Part of a small language model's weights.
Size: width 224, MLP 896 tanh GELU, vocabulary 4096, 8.15M parameters.
Training: a variant of SOAP for these matrices, 396M tokens, 3021 steps.
Each number is 500 + 25 x the weight over its row's rms, rounded and kept within 0 to 999. Layers, rows and columns count from 0. Numbers have three digits each. The size before them is the row's rms in percent of the matrix's.

# q: layer 5 attention query, 256x224, rms 0.0443, rows 142-191, columns 168-223
# k: layer 5 attention key, 256x224, rms 0.0442, rows 142-191, columns 168-223
# v: layer 5 attention value, 256x224, rms 0.0445, rows 128-190, columns 168-223
# o: layer 5 attention output (transposed), 256x224, rms 0.0549, rows 128-189, columns 168-223
q142 092:485500485565500487499480470519521512496498501535542495511483519505481503502571497491523545525480494504487494506470518534509482498483523525453495521519492473505496495534
k142 080:466499487488484502458571526477476537467494505483446510456564520529483459533491480508480533522539508525506501493461525482489464499507469493529481511535454489484533511485
q143 099:468513491511526535503491477496525485519481497517547510518510454457509472511509540494551547485505559496494516536514486480508473473502528502467498498459483500554488556484
k143 102:518490523498509508519467485499541493492526493501501490516513520467513530494487493484486469481485454497506468417525496520526500532530525522521502529504533503492465497521
q144 080:527513496491499492536491478489503474511479477507521500515505470469527530481542524534493493528483503492500498474526514509506512523491511506440509474460531490525464487471
k144 095:503534461483505512501477528479506534527487502519476493549487530468480460491517516485524487513480506516511519508503512499469508451492511473489508489499495542477517514511
q145 106:526487518485522499528524462526513494484487511560487509473503432485491506500479534459462481503490482501536525492529466526480510499488486521521496509516521491478527498474
k145 097:453481523491507505539520527453520508489518500524442510447542521477523501500471515516536427494502518447516495466489491487542454519504483502514511500453521535515512464478
q146 099:504487517487461521531517497501502525514483470495517517538492509511528452486509433510501506521483548528507522506514522527522469510497516457492500492498524514471489491525
k146 107:466459495514493498471525506549489518512471466486476519439538523504500515532482481534513476532527509495474496505503483498559482527516468465505493497487525535571497471472
q147 097:486530518509461507493506484463476470480539503492518425528503480518497540457503475513533497511515478526512487479522483520491494524480499543478527476521520475492504476522
k147 093:483502493520464468473449543515481525528512482465531504483452527461462462545523455542515482554471510459479509536513467509496473538446477488516467527488489482483545484490
q148 102:468464498483514499529511469483507476511463507498460517496500465488510499496522492466486537492471548488494504499457482513508468494487489522482465482460509482503486509533
k148 101:536492508526495449512441506499508546470531471449541496490502518441521506478498445485472491511481432465508503538526480461507457493528524461483481479510514532489492488540
q149 095:481478469523489521495524546505495482502478527496468511480485470507480453518510495507496523487506526539507508474480483525515489462479514517519533494501457514463503515464
k149 099:521508454531543493461501525549481469471569472504486515505500515495503506481501507535518514483505508511509509490506501475486472530510497489514515464465531493506547514475
q150 107:516513470543537492537495491556497486494482507530521527480503537432529480499508530515464520498491550488495497491520454518505471480497525531515525531483539505542480423437
k150 118:507513505455527492523509506469518506492535530504474495515532467480452518543455536454519491527478457503501512488514464502480463499534493522503496513483479523457481532497
q151 117:513504519487503529506487477549535519452530501527506480486499488479452473533443512471460477496466511525485541490535502533515473483508501487497479508513523508469507465524
k151 096:479497454538507478484545468464480450479500491491552526511526485509535531500490534540480514516498510483530493506426467484527467511507558484490518480456444509492485449488
q152 121:469505495526503475541492470557491536501524503493515542489452449482519506502491551489505547463518512539512522527507513491514490470507476480487488498538498465481501478473
k152 095:489526499506490518514449449524491527496505491500496474513510511479524478496516494451497510495491503491477492485547488494496509454478527485498484466508540499477480527545
q153 100:474520515543493498475543470511504511479528475500462508489547495534559508460511493500500487504497522487513514454522548480516516525483454492514516461560523458510517523484
k153 120:525533412539498527488528521554494516544535487513473534520496519515556480474477474488525510494502497513496540496462525451523546523483495482493505451562527481532489485463
q154 115:510474479501533478478488483511467513474467527491479526486488503521508488548518519518547464513528481507463494517484496523525455523514512508456502496497508519499487498489
k154 116:496493486468553538461476481514491514488498505483523452500427495537485465503514525527562501486489508486491541491483553452492518504478522509474491489509502542505478511518
q155 118:474513531504557541499526523547500524478490520500486490511517550547468526501472492500484512529514495536513485508474465504431467475480545489491496471475558496456503502551
k155 122:549473471481535471466522486532471502492525535479470491501525548534469498478480465475518510443523529484490490512482482492518478462442505520518528470496523530491531484547
q156 122:470474466515497545486512488494492494509487535553502499511493451501494458487534484511493488517487514498467468472480487484517487516527469493518515511500500467544518535511
k156 119:476476496494518499510484478479516457513519509500475464507512515513512520503533519484463528526528522493513481471471491516518493490492508488471519497509511485517468505497
q157 119:470502460491478502538463495493473466484529449479509498509540526524498530510490494479476530491522520487481497503518506508506540527487498496497501507498522482491516454523
k157 122:479501547508524514482508477502504466489516477479497507487525462524475485492493516492503527502484532499462474477486464496533533552515503500466491534465484487538495495477
q158 129:508457468551470505528490522517489484501512492478541454491511535504478545477517501521493519469525502482513486469516509492491459495507504506519515517507506524463520526503
k158 127:539503462479512528523518480573517469514517510531492472499537505476481471504555515511454516497488489510511502511494454513499462512512470477501481485558479456477508519532
q159 121:507524519484502509452471470500480497527494500520530492501475490535531517457534476513485496539484453451510516511490476502486493478523519529502493495459516529464486455504
k159 125:514516528515515517533462487487510476527511533528493470488550523456537473489489513500496496549492492474524508495544502500493504448495547537525514508483541470491454493512
q160 119:498479519465497486493567512520527498509516513473446481519514437489514475495497499529521479504507511516498496502491519503524460507507520498491499526433504535535448506517
k160 121:487508499514480495507499480525505531490484502528464496533488539515499488495497522516482517502516499479493559502449524525545438499480510509492512493492471517518547535514
q161 128:480486501491503520514536478467483487523529512502438500474490489479495524469502539482502517515503507478515519512474510542483498471498494495518535512515504488488507503504
k161 129:494490495466533521512605529469503477497506512494475476542473458533472523477495469517464468516517500520511508485472511497468529519500528534516485528455568463497461495505
q162 127:448496512485504512465505505481544519529484478486493549528559487527474464485466496496533493520476495494518489475510507480482479509468490509479503491492518491495538506463
k162 128:481496499528457507490497546526520523488470537500482490537486525510505529479496518458519482537485486519488455512526530519482473510449499524500478501472464459536476503546
q163 122:452472491552482481491454503488542493501507514504496490519494505489497458499515496531454473517486489504501511467479524462511500480539526510459501478536503528516475467508
k163 122:513518526505513500461527490490535525489512482452532520494503527511496487496540517510516481468497476458499450505488520490487468515550478443519497501517542492525502468487
q164 123:535512499472516500496505484487481454466492467520499515444494471523488490477485512478497477494543510481536497486505534467479531482524494492533495469449479555504496521460
k164 122:494514550515482495454495485499498478525520475567481528470489502523485548480526471498508502506486436525468456491505505535470564483472533511463492451471504489499462472487
q165 118:458483506482487485528529481453487496469465508501447561494541510487503525506478464511508535486477526440484498529503474499541496480462502508494451468525513514524520507501
k165 116:505534513472531480512504516409491491467485508439469510507568525553496501511520499513507484520517491482504530494494482539459514498465493522502506483503483519491577490513
q166 136:520503498468506497489541503500523507493473550538501498502482495474515504515474494474463500486480488463545497479476518530475469485524498513540486509460540526490470525466
k166 127:507501496492518497501564492518452489526523511500551494464448510526517505515508502498482498484499531474499471504481547555480516497516508481513523485489542512520509514457
q167 124:540506492491498516467498484469459555514482504496467466491518515449537445462508549521511507483493491471528492503541513504512514486505475495529521479472474497507484539485
k167 126:482475506453537530505476491479500489503500488495493480556501507494545496504514497459519505492451517502515488500535508502513507492507475479493499474485490548468470521506
q168 131:499474503505437504461517490501477449509523482499520450482547519504476492527498465486521427493469507537551482537473528494469454506489531481473493540491479479520509531506
k168 131:508454513530512515511542538508520504553577521525513502529544472514500512520487485516523449521505500462524502498512531465506491494496490493479462504553492482527479538519
q169 115:523522458545526501440546467530474470501519524505523513533492506474493525510489480482486487486480524532508524533490512513500457454493497498475449486532488491500526499493
k169 115:498501491511524514479501474520507507490504466492513493465542509485521543514473480474551486484467532519540560478494504479495475509516525511467503481485465485501504469520
q170 112:489525501485461513467537504492509516492552505563463565525480474515554496545510522524465489439488499540483482491480537470489472525523512495461494494521519478487493496489
k170 113:499502458510478545436516499523453518480502518520537475491488537519496479494470500494492485479495473450484478517482471515472470526498537499553478536525511507498499492464
q171 120:525485501532510493494505495477516481487491474492506486528459521505497500479544499494511518491516530481507503568464513490500502414469513512512486516480501484520517495539
k171 119:500507493517499521502484533477487501534464510480510539488473555512499518508487491515448478482485520519473453507493518513558511495491474473508480538515501541496525492513
q172 127:474542506463494515530573557517484521504494497537500523506517524512502480493510483462536457465507462502485501473466454514441503495503441517492486480521489493446500540493
k172 124:495515495492447514506511469485505474488480529514508480459498494502477470515489499504538459461512473548511475508469515449513505466505493479540488521494520467452496540486
q173 124:481534519543503492476547481506472493480476497469564512499512467547463490498439539506509475493534502524488525507521470462510497436503495517507495510476498484495505496457
k173 128:495558514525523489469475523486483498481473481498521538472528470495483485493461538463476502464511485505500530525552511487513504462459482545504495497506524517501479509444
q174 128:496482537448466488494472524542495472495517469526503521523539512543419479547506530517455535496523501493503536518491509491572465472513455472505493439508512485515495495518
k174 118:458555478512496535471501521536519480512507516532472474483538519464483501546525521484503523500517504475520472532481484523567449485506502477498504459544499527486477494509
q175 120:497512501520508508475503504495479468500506464479539504503544547496491460511546501497496477526469501475479469519496527495537487507558465464508478509492517527503466485430
k175 121:513456450535521495488456524468529521514504505519509533510491533498472478526522492543541449502461508470517484489486554447513465516525494480496473502519530481520492455476
q176 122:455418487499500517484498465465503489496503537498498530487506512525513503525514478457448441464505486530513533539524420491497505483513499501488517499506478543509532538485
k176 124:510466502482420480491500519473485493494475520503510515513499505554479472515464480534490511473484528522505494543512483474516521521507513450502488485497482464471504545514
q177 131:503545482506499495490521526477484504496545489471493530527514522474509501434478514505539505522509463506501509471511467507503487496535512506489482477475489520540520494525
k177 131:492545465493543520514536501484521467485509506518489538505506518521467491484482496519524504520477435480477497482531507532484480500494515518479450443512486525455468484515
q178 117:517510522499510481509530473501556501489511460534481477505495485480480477507488545489494461476561427503536470496549554505505507481508523499501511510509493532491501544511
k178 121:515502535515475529451463515528492486485519531510450478542489518509476506494526508539481503509523490489548478529498537493477489510498506515535490497517509541489492533469
q179 120:529471487531541466524482525545564504480495496492476481531476504523549498520522484562528518496528489543512494488473475501476543483486474483487520499475498495548501477454
k179 123:497481488504492474514491440562506518501522495505442489511493530499513483474468481529519471521497481550493490507496476500507504521460490482514518452470533461542522497524
q180 127:499470481532520470515506502498485507511522482491508497499512463523485470471490511483480454505474499477479478552517479522496480506520503482510479520509474523493517466497
k180 126:498482504497524474516483505524516481518524478469524433513489484480489496480514512506493469497534522539506478526525524515491510500477516468505482476541488493528520518500
q181 122:522504492483464554486514494478485500531478463525519503531521463525526520518520470475480465477528507472502498520430527478450468472472468502476525493474499497501464544482
k181 123:525545507519506506496530513517492477571490482512517512488509466508498512466463507515467537488530501509503504507510495506472470478509465489482511498516518484504473497543
q182 134:517485476494533521542541469517477502527456505517518517483507523525484485546477546524524509491523497491530495532495520453513473505487511482480529520515465501507473477483
k182 135:490508500510496509503512495531510512515495557486509527500488509481534483499521546512485466544512477513481494467497508533503516519450491520510483539541472477506460476453
q183 124:516503501488520490494486522487496486464476496544538507527502493467538490468495503522500524530517463525526511481467494504505525488454508479485528475481532479507463474466
k183 127:488505553499504546554495524493576518496507497564505487522538470482548498474532522472522512511472430519485525476494505512510507505470472479567526455493547503492521462487
q184 119:520499513518476499510513520504525524509545469480559510490473466520506503515519511546464451483429501488501489509481511517523493510542515527507537540538451502514507511475
k184 121:499494501506477492538483509531506517485533440469523515519472485544495464574540494496519493507493500482507512492497500508485473524522462493523529483499474470486506489502
q185 124:482516483479509520524465529505482490440487490520470512495512474520521516541496527484526488473479492511502503481511517494540498513560470500515486518488478467457513499492
k185 124:496523513487498512506491517554503451492477502467493472491589504439496522510501480500511503521461523511518502473483528502518460557471500537526480524505481493477512509511
q186 137:496525494491558465487514546565488502511531481521482501488483502524497487462469435502520499522505490510478459520517504503482497481490501524468465495489482511472529529514
k186 128:514521513492497459517518515489505485475513532499518466452466489523504558506455547510515506535483485517500489485515492491515518493507519511495538501469483518510533545554
q187 132:456541497505500503510453531499517454475481479513486500493514517521514446484498511466525530518497495539533513516490516490472480493498500502501526539474455517438535471536
k187 131:463514537511481479530483513480520460479524485530492515464553482468516470499492515493478500498491451506500521488493486474473523515455511505508517543462482510523469532542
q188 129:532483483485474521462524415492480481490516500452483483504501429528482507473492498520513482466509531482500514512516492529523497485490462483523482469531528487468522505519
k188 127:484478481508476502453532500520484500515554524503500549471482490499511488462495531501533496500497524486562507498492478508447478471508514501492476517508458464475551529493
q189 121:516502551509485501454491493506533514498501482467490537542502468517509494460518442492477506499516488512497442522496501515439477490499519518451483493509523487531514510551
k189 120:501457517552521508593507507495547542531489486465519498499447477526495538456544473525496480494510478450541506496516472469474484511528498535483487513459496509516474487503
q190 127:463471520468523488505479518477463544470513501558551517557503478499472462525503487513471535525479452482515501492472533487557559533506511480500481526496499477512519520511
k190 126:502517490526482499470480533488472505511509495469522487533528496498488464480521500510481474559429515480513530461528506511554536532487510484482484489517525509475519479565
q191 126:525521560479509540473478519494475469495461503521541541467461554532508494521520556501518504518506503482525526530494492488469519505517530517457493480500471523499479496515
k191 119:508501520466508506525490483506484487484494507520516492484507527483482486506516487482519488491502500509472467464483523476489504516472514532507480501534464500492454495517
v128 097:457532468482501533493466527519459485487502441454523561491478489528503460516509523485504511476490478495498492536533509480451541523505505504506498508486475488512452494482
o128 094:536482473469487501490489464529555495515523497512432498475501514481497529535478465478530519470516520514497542520455457535542486489471507494474476505496498477531509494509
v129 094:491490524508500447506494482534465518504495542547504510495470484552485558506489484454496481521537440498530510465476487526487509555481494507564475534483486459509501494483
o129 100:498533517505486466504480524465488461498480470517475545500551527536479447488522482468504479517473506480470452528504511501504523509510531523478498486510470530490513482518
v130 092:458485531467478513490514539529522477476493518501508544558515508478499501502536461548509477499508505523568511470493508504518512451469491490500531530458481486504496496471
o130 094:486501500517513535521523519524439538482482499531509511459491512511446528529452510473510494543514490488458491504515506461494478511495468508511490517550474504430527459500
v131 101:441497500494547483516517498499513515536431508495507495530497480473472496485491494526490537512516535485509487473476487522528501523499510516478486527477490512481533493504
o131 102:469532490493454521498482499470460500487549488476546552521481521486538430487476507503532484497490468527475483447470469471490482444506481519495533482478465500521510504441
v132 093:513501518527498435516520490494524533471460482543511509503507491565474510501484523495501511534504513484533478525492524494550524472525477490458485488502521507476486517518
o132 094:502477497477541522471551477515485465463545542478515456500485498517524477495515537521483474484496495469513467463516531511460507519578517478519558508543518520509502476513
v133 090:499475457533484478529520503559530516496529484541528500507515518503486470498454505511501439473544466533465482518475503533498501521488549544464508512502492437518513493516
o133 091:478507509508523480500494519543490497472480496510465491547531531487522506456554511508468466538525500535492552477503517494510488483499523450548509495528544540490509448498
v134 093:505473469519467552533497469529497508530498513535517501506523490546459459513483515468542474487522507490487528509549490486506482514476486469546491515500481469510525513526
o134 094:536493500533522490429478511507499508547509560513501481497491522505479497517466530496511567530484489467471447472524523537529505482501498509474445466509500506505481497473
v135 100:486478514506536488494512484516537562504505477454505512496501470507504530490506517480509489527536521489508478507485473513542522486491444537519501523567543511514496501498
o135 099:490549464475489507473464485479476416475526497500450527480534466516458513520493509493455522457507490486524520493475488481510544523534502520501494494493500499487491547487
v136 097:551462506486503510487465537522540475518523468529499528526490499509492518488459483466525525499478502482494472487460522545512512514474533533440511530495518523499492495501
o136 091:518484439504496443547516485496451489480464515439517499489472445500524561529535504537454499484511525507520491506519534489482479536519475509497504513518545496512531480477
v137 097:502492516498465533500505521501536519506512463475482471543485502464488503517457527472514511511450473546470461534508522481480462521485502537509516495492540498559510506509
o137 095:502517477502469496457470499526467487508468517504503495503517500472506492456539510533488494483473491529523516516486464540487497494525490516508518482475541491475479510499
v138 085:494487510510510539509499473520485505493535498511484491516528485495483489534515543521473544516521504508490480506508507493480472498502509495511490522474477440498459475471
o138 087:465531524463508503512486481481480522508460487492470525499490489493504512523514464523505476465486495512502491469508512464485516513502542509509487494496520436529508533523
v139 097:480483511493513498467471475471532508469499493478504503482481513487458500476505518493513523512503529490487487508503508486513480466520477502501527487479518520510487491490
o139 093:502504496484481523482499544504520519467506497484523489498478436502507479486529497439540520530505483503541508509496525497477500489491479540454527517499486526532527554517
v140 104:505502475467484483497531483516514478478473511431524521503486470527504471505487484506480477484549479474516530470502459486504520480498486475494515522481469520487467520465
o140 108:564488495473520491474466473520503519472496550488523439488482501443515500534463501470499453511476518462483501517528505500491492492532515493478502486485515519501504491479
v141 089:513491495501511490551488498482536489467540483551476502486471476494541480513503479477467481485468492520483495516509498517492525490525532490485521510551516509504510505493
o141 096:513477470431522499492462469521517459500505529502522514482475507491517497533484505483505537488507519509506500539507525488494502484488518497469528463494504502487478480516
v142 106:450518517486490487489468476488477488489540503506486537492484537477458455490506455478501505475522543502495491491483503496547487466532501477486532489496515503492546479451
o142 102:528471524466490498535537545494540489537510528527535500488508483505498532473491517503519558473516494512501451487518480470475483507497514531544534466512478511525457512502
v143 092:498508508476516454458501493488476493522477458489489473502512493484484458512435507450463526495521488528504495494476496455487521512463510474508478507504502540513476518437
o143 093:462502500489490488532524513474531487511500514492494507482500468473463481473508500529528492523489500541473499494522519477504476517529499477480497514474526501491492486536
v144 094:513435482495502510483481534511481523527458487487518465546452468515514554536504554465516524487494509513518498517523511513518510514496477486546514474487510519538482482500
o144 094:550526446466475450521520519507510541472521530476510534494531499530499481492479513496537503499455507487541482521499482455507445499476516533471471506497493512488471523507
v145 105:451513524478489514527525505531471560477498489461455527480521522491491483514488464456489532458463494483459489539482526507522496499531476473495492455485511495524539535453
o145 100:526530463507508539477511487522474489496482478514534441489524476471497461473556516464539492516510541470491457493497477457520505525459515522470535509489451539511530461491
v146 098:545487493510484458515484484534488522507475538488475476490552513521514496493499510526498488513499540497481493502480489475491528536496510486490494466481504462502528523465
o146 094:494532476546493498512507485556509484464532478485495496534506511507506479449484505476496524542527495509454464513521480470462458501466494546496500525461499500528524491472
v147 097:478478533506534509501481506491529518483474555493512491486494486519499474520484491500477547498539485530510516510506554481492499515511505500586489492475531528530484475537
o147 106:542488486537463468499515480472511515520490513516508539509516549513486481520494545515579508475478509475536512498525533515460533503505534490527487491542458530485517521490
v148 095:509502498497544518487495451499498530495534495507528492517493472556528494493527512534479515548472503507496506495489505476569471500537518489487504469504510460500450526516
o148 100:522485500499472525505502453490485486541487527447504539459493490517475500510491488528480506514496499485527492516524459489499478488499497492551505499486505487471456501484
v149 097:508462520531496489545464501466508489497506514454513474492520485439497483471497471496539479506522488516511544549490521535498503484508481446479487478563512523522514535525
o149 089:511500499492476477486536520545528509487523479549536510528489509530527547519499535498481513486509474543485450484486509477479501498493499508470511534505488537524503502479
v150 103:494488552527509498462538499507506503495527478471502513506524534516480511520517542491475435502519509461507492478495496501498528511511528496543472541499494475481484485508
o150 106:474512487469479528505506495490501496455473543518491519528508494590506505496539501532515499533515497529465531497512485463462510492477465483496538455527518510472498521480
v151 100:497486518506477476476534442532517482514553510449492495458516513498482512485516479541506509493494528497499478498491512474512460478459508484501493480536530502498502508548
o151 098:511520525486504520492452500466489510522486469544527507517496483484505463484467530486515498481523492520493514525473583469503510529496478515552540541480542524542535496478
v152 098:486495548534455494469510471548496508490494490504483507508490522481501508540486540534513519534491468512512471489522449482490475512548505506483437530527490454525539472483
o152 093:543499475507508534491536512507510502465472527496500495484503507532521542501551464506520481523527522522517500480484502502525504502497522504517522473475544485549528520510
v153 092:483475490494476503503469471533530436503496496485447505491538487521512548522514485525458462526493465495571463471492522477502527466484514467493487496476493498514555485483
o153 095:513522504528515509505516489501510521504454503503529561480486525528496515501476467477501523510462497468465473515508501494522512513538504479496450492501465514495484525557
v154 103:482514535479445518553525548491447507532493510475539501481483479473509498535530522497534493488507449516510518523531515524531459494463536518551480475486500477489489489480
o154 101:530462513519523463523471492516506486464515542511506467491483468516501459466482497496482465502505492496498496508483474511445500498506484507505492487483530505500508472513
v155 096:517535530493496518504530488502473504494494509508466506479498482464436487469513489489531512492480528483506497519516490464505510480461482527508501522507524499467464506492
o155 091:501505443531555506526475473565479503477550514465506482520491498517530503540525505510464488468545492473517473523494465516494553495493534484510496531516470506527513499531
v156 098:486483495491497520456530466507477480474488493486494518538501467470501512505473533477559512498487463515542515517526469487470522485520514478455475490533498506515499513513
o156 101:462517510487531496517535472475476497471514529530466491496517541574531458489514531494512477487512512475486517480478532521496474532489506502471485506458498511476486489527
v157 098:500461434483570507493501534472503485483476465454526491566497500489479517433444508524496491527498483516523524504505492489485497522494510471495487492494531501465531483497
o157 097:511506568517437506443503479515492502494509512516500455494499532497513485516491516487460475494510511505524541501521507499482515513465469497469482530525503485480446472510
v158 096:533522485462501518507494483516462473473519470527470529538505521512531536518513476491488511510474521504516470497460442489482479512546532500560522523515486470513524506477
o158 096:504475468491469505511490468491503522486490491467467499482539531537477497464517495494476507497479488516491497527538518494486490484496462511467495526537460538453474514481
v159 095:489508475497464480490494527484502528496466508484480462493523476496522495514520458486465475494472524450510503489532476516524500508506471467463519494499523531506535521534
o159 093:546489517521490473541486468486487483547543464533508502527465479487514545449499529477514515501483444499528472539494464511515458486548477500498454510476512513485472499517
v160 100:486482489501495538491456495535524500491500533451484552471515527470508520491478481498489501557507518473504523487532484528504447529517499510531507521475488460522463518496
o160 091:477477496525513501537513522504498473549513495511516543508502449472518502504503492468555499497535465519424516469449529481515497530486466506497513518502520528477514499451
v161 100:485498517460507506537496555479508525518497502498485496505451472477497546488504503537512489482521500539516515486526495483475470446497417473491520558521519481459499517466
o161 096:538502481526489489504517498489533523489493486512472529499459487467523505515527525504503517517517437502507479510483452512480481502490535515491526491514516518487506510538
v162 099:519539521505488480486484504529553514548475521463484460508470479525538527495530499471453505491520477503520490492511538486527487535501499518491508487526451470468499462459
o162 097:535478491499499452546515483475494502424509514499516516499510482492501525506463512492507490535522481551493487502515449508494499485507537477516476451532534490481468513496
v163 096:456487485469535527497484490509490502528454498476462503495518475497498519534492498477507466495538558478466531506470548531498489515487517461518502519484500474534485489545
o163 099:484530510494519520507507491518505493494432508496481495528493487498492499457501505520516527556512468514472490446487483489513533505527525467476514480508515497482535532504
v164 098:463511478528511451498522534530487475498482553507525511506493497531507475493542509496578503478496526464530511476499506508525552531500476478488501506466511486484472532482
o164 090:503462545516491499480482484467470525491536513490502501484527466464527519500477485454448484512534491498520468488513473529527492500474497532501509447463534526479531475483
v165 101:525479533460555518501493520487475521509494471490501472477479490488485468477476494490489540532474421485508508509502499445499445485505456523455471504528459506519465549513
o165 099:535487496534472502515540493526524469509531494516511545540561485469505558562476506521508478480515571521475496506522482509482488487509507461509553501492524514442494496452
v166 093:510511520485486474525489496438495494531532517532527532488440479478486527498472482541538515514486477450538513475582509451470469490523504544545496486485497451531523484536
o166 091:526483467543495503533524428512513516492500554491461518504515480473496481499462559478453475484508497541525508506499484494508482483478522504507516492522513495452510535477
v167 103:488443494517475482513494511475512500543491481522474574495516501478514445559497542508502447475499565508534473492504448519528496519519498492467492478484479539528462465453
o167 101:502486473506485490468508473516522503523472499477522484476498488476493521486540510530519505492530489508522466467493509461474474493496507487484474475470521528478541470505
v168 098:544492490491474527480482500515537501462467491518492501532499497492534497483532471477465459489499479536497517504525533500478486494478489498538524492514500504489500504545
o168 101:523505516493533488510501505483494490487528531477498508476496512528500470488494506518512529481481454504482481532485525559497527477529503506489490513539502524490488533474
v169 093:478500500456469537521481491470520460497548494505534455496482528544491567479506485508497500504527519511503457485495519508519482517506494550475509469488459535485497484481
o169 101:469541450506471450489515513502508509497475463491451511493474491456493498486471464518509503498457516486528519519485494446513509435507495517499537508494562496537485466522
v170 096:527496549529471467512480496513510510499514504486481515532479453538465522512517494513507470487474506464522458475465525484481494501509541532526526443511465500504513524523
o170 099:441471522529525507480479481487478526502445535467497436534511496474510528490531496492523535530523499520504497484509534501531515478483501468467519529519550498521490514530
v171 101:474525497514461523532500479511484498508506497467510466529478504507445484427490544483502541460498502484462479454504523485495511506468524498474483506488537482509484490522
o171 096:521488517467486508461534474473502476536492531496502487512490460483537532509522513506466463485524494507508503502512497515498459495515533491490526510533482513486482512485
v172 096:547512520469506484523486533534523510501511469547530501484485544499537531442455464519513504525527503513466520512476513508523504492478464481481458522491516437507505521452
o172 098:488493497443450540504486482530510470489485495477503486439514515506457500544502510505487539470468547501469516490528500520524514479465509506511536508490486462504512505499
v173 097:493509504522527490506517512535483478509501498504489503520468508527526497505502477532471502491511529502475471497517487541483497496447471503520498499500488446492498529452
o173 095:526519533507544484515439499494518494487512469480536415514568522474515482513461489470532459542452486497479494509546532479501505496475511484437533476507461449521501499532
v174 100:500489480499472461500507517466483529492536509546548499501452514531507481476514517504501460492495521523536543511476479505485465507503495472497469519483448502522490498538
o174 090:514562500482487484506508494537493513523475465502455530500499510535549528449498542482514523515458498487488528430507493498489467503438510507485531484492552480455483490467
v175 097:487437499538517473502491439475513509547490484541452518502500501533486525520505489461466534494529494450527496463485516533507507479470486518492499566523508506522501505526
o175 096:517483512505487524476477522452482490518463498480473527541488547500469473517536510497526524507501542463483491508464522544486475510533501492473472495539476496488488486521
v176 098:476447524471534473507515442481505481489509494470522466491516510490512505479514467499518507504513503490499528519482474513506525557550520545519506535461499485507532544501
o176 097:529499535524531519489508488513500511541516468498537475484449470489486526470507511456513495504494506509502476486511567516494513509485501481510522534492480434478474487502
v177 093:492496498470519500496496496493496528487543456485522497476496503505570502496490537515498490492503493514512522535477474542499498513465524491487521476509529462500500510521
o177 092:502488490460512490444494479521544518465497509498527476534489520506544522496484506495520493508485518509493544501467495469471521514489502522513486564551518504493489504469
v178 100:504467493483540522490498529470504507483503471483488530501503550488506463523466469523489472496490517461483477448477523509480473494496479486498431508469502521485475513472
o178 097:491486540485488508549526457540494499532467500504484450478478496472518508499513480490516511507468513520480525507551503535449485498506508502505496452505510526492510500513
v179 083:518507497470505449458447471483504482495535474542522493473494532529505451472475491499508499490515503493530486511504525511508495544498542545481509513466500533517523510507
o179 088:505510500523471507485533472497533522495498531510518539548494490517488511518517539529478496480505488502513497469474524506542507463473502500474475444535516467489479492483
v180 093:579503456537527461514493507469492488470478511478486480478520536495510476477507496502469515534501517475480502509534498541488559490492489509501523505506524502523504508504
o180 096:503515512447482502510531514516514495481543477523540485535520506436476482555523493479459497471469527502484508504499532496495500496489514507529498485506493554536505483474
v181 095:467521461504489521437481439544469486476497512484535470496512512537499493435496460500493509474482526478509514545507525502518491513510512498505508525511506502519503494489
o181 096:543491485478504504510521504488513513525542523501437466453488515547466473484487507508517450535504465486521479537496509520485491513514482479496542478463466489470534503468
v182 088:486510485490512476537500518505533494506488519510503570474496490484575459459484494474530481500482499510505462458476520486531529518485504497533457541470505496489503484491
o182 088:469500499511499499465487512472497509520512482515488486523473570525490438544484494529490534480513507505469499542508451502497481487475544527488551455522525521500506517503
v183 098:538478518485540521525516501493457443492484562510472527500569488516494473513513521479501488501547488488573503531505501477517499528506526492531490519517516481473498473494
o183 093:482462493510548460456534487472487518490488478494471488523474493552490509527494506506504502495540493478481540452518483557465521478511489512483513527495490499488514480518
v184 093:488499495497473514501552488506493488460504475503446506526503476493497492498506491499535482537533493531503497492485566520500508516529534474544518526511508517518456485470
o184 095:469489473492527492506446504471540464540453480498505547497446486540497522496506498479483526493514504487452506518517534513453498539481483496460470504550530523540524481517
v185 099:521431522491539527493477518480497462486516478529478505510523544448515484536497472467516478484448469497460509517493488534525494498553517465516511477484510477511512533453
o185 095:466474503474515508527507456533555522524492531512498492500498495506500509477506528521471512520522440497497495500525511502469501516491488520522551491468440540469518487527
v186 097:476483538513541500480514493505501532479461479543476492526531525491471497481501490494484507514484529489539525466494493470470466492491515551498505458553466470476529469519
o186 096:539486462475472473523461510506483488488526510534482514450499534493506533528524448503521505488557461536489506548516522502504538447511494478489521521519473508546485543505
v187 096:531498489475452481474547478531499526525474552509538517494495514528504474485536504473529552508516476524489523514482496548470503498501497480515514528486479492521511463557
o187 098:492535484511534487499481487464529492494482489484459497544491557511512488508508519502456475511480505480512501474519545509490492479469486466460450467549550511517490531513
v188 092:486482524456478471530515505505561519471460476506454520458510517472499482472548526490498517491527490484460488472510517509420516530524496497564523470484466495533475499481
o188 091:527540506530503503515533513522467490515489533500519474531498505505479486527501458523481513484499501481491490562467474478529484477466515501494500520517513529485506538501
v189 096:523496471450468490470490450513519459508517502529506533507502504499470512480468530493493501473547521486482468500473527508452501466493490482530472514475501460487559461543
o189 094:531485535486534487521489478520528529528481511499478525432525536463509439492522506512493545518475484506515530465508547484515484528541474526471531523532546480499485496474
v190 098:525495494510446490485493523535486529526509474526475483476426511483548492526575538460465516482508482486503463516542471543483498476487510531465512521519492489510458513490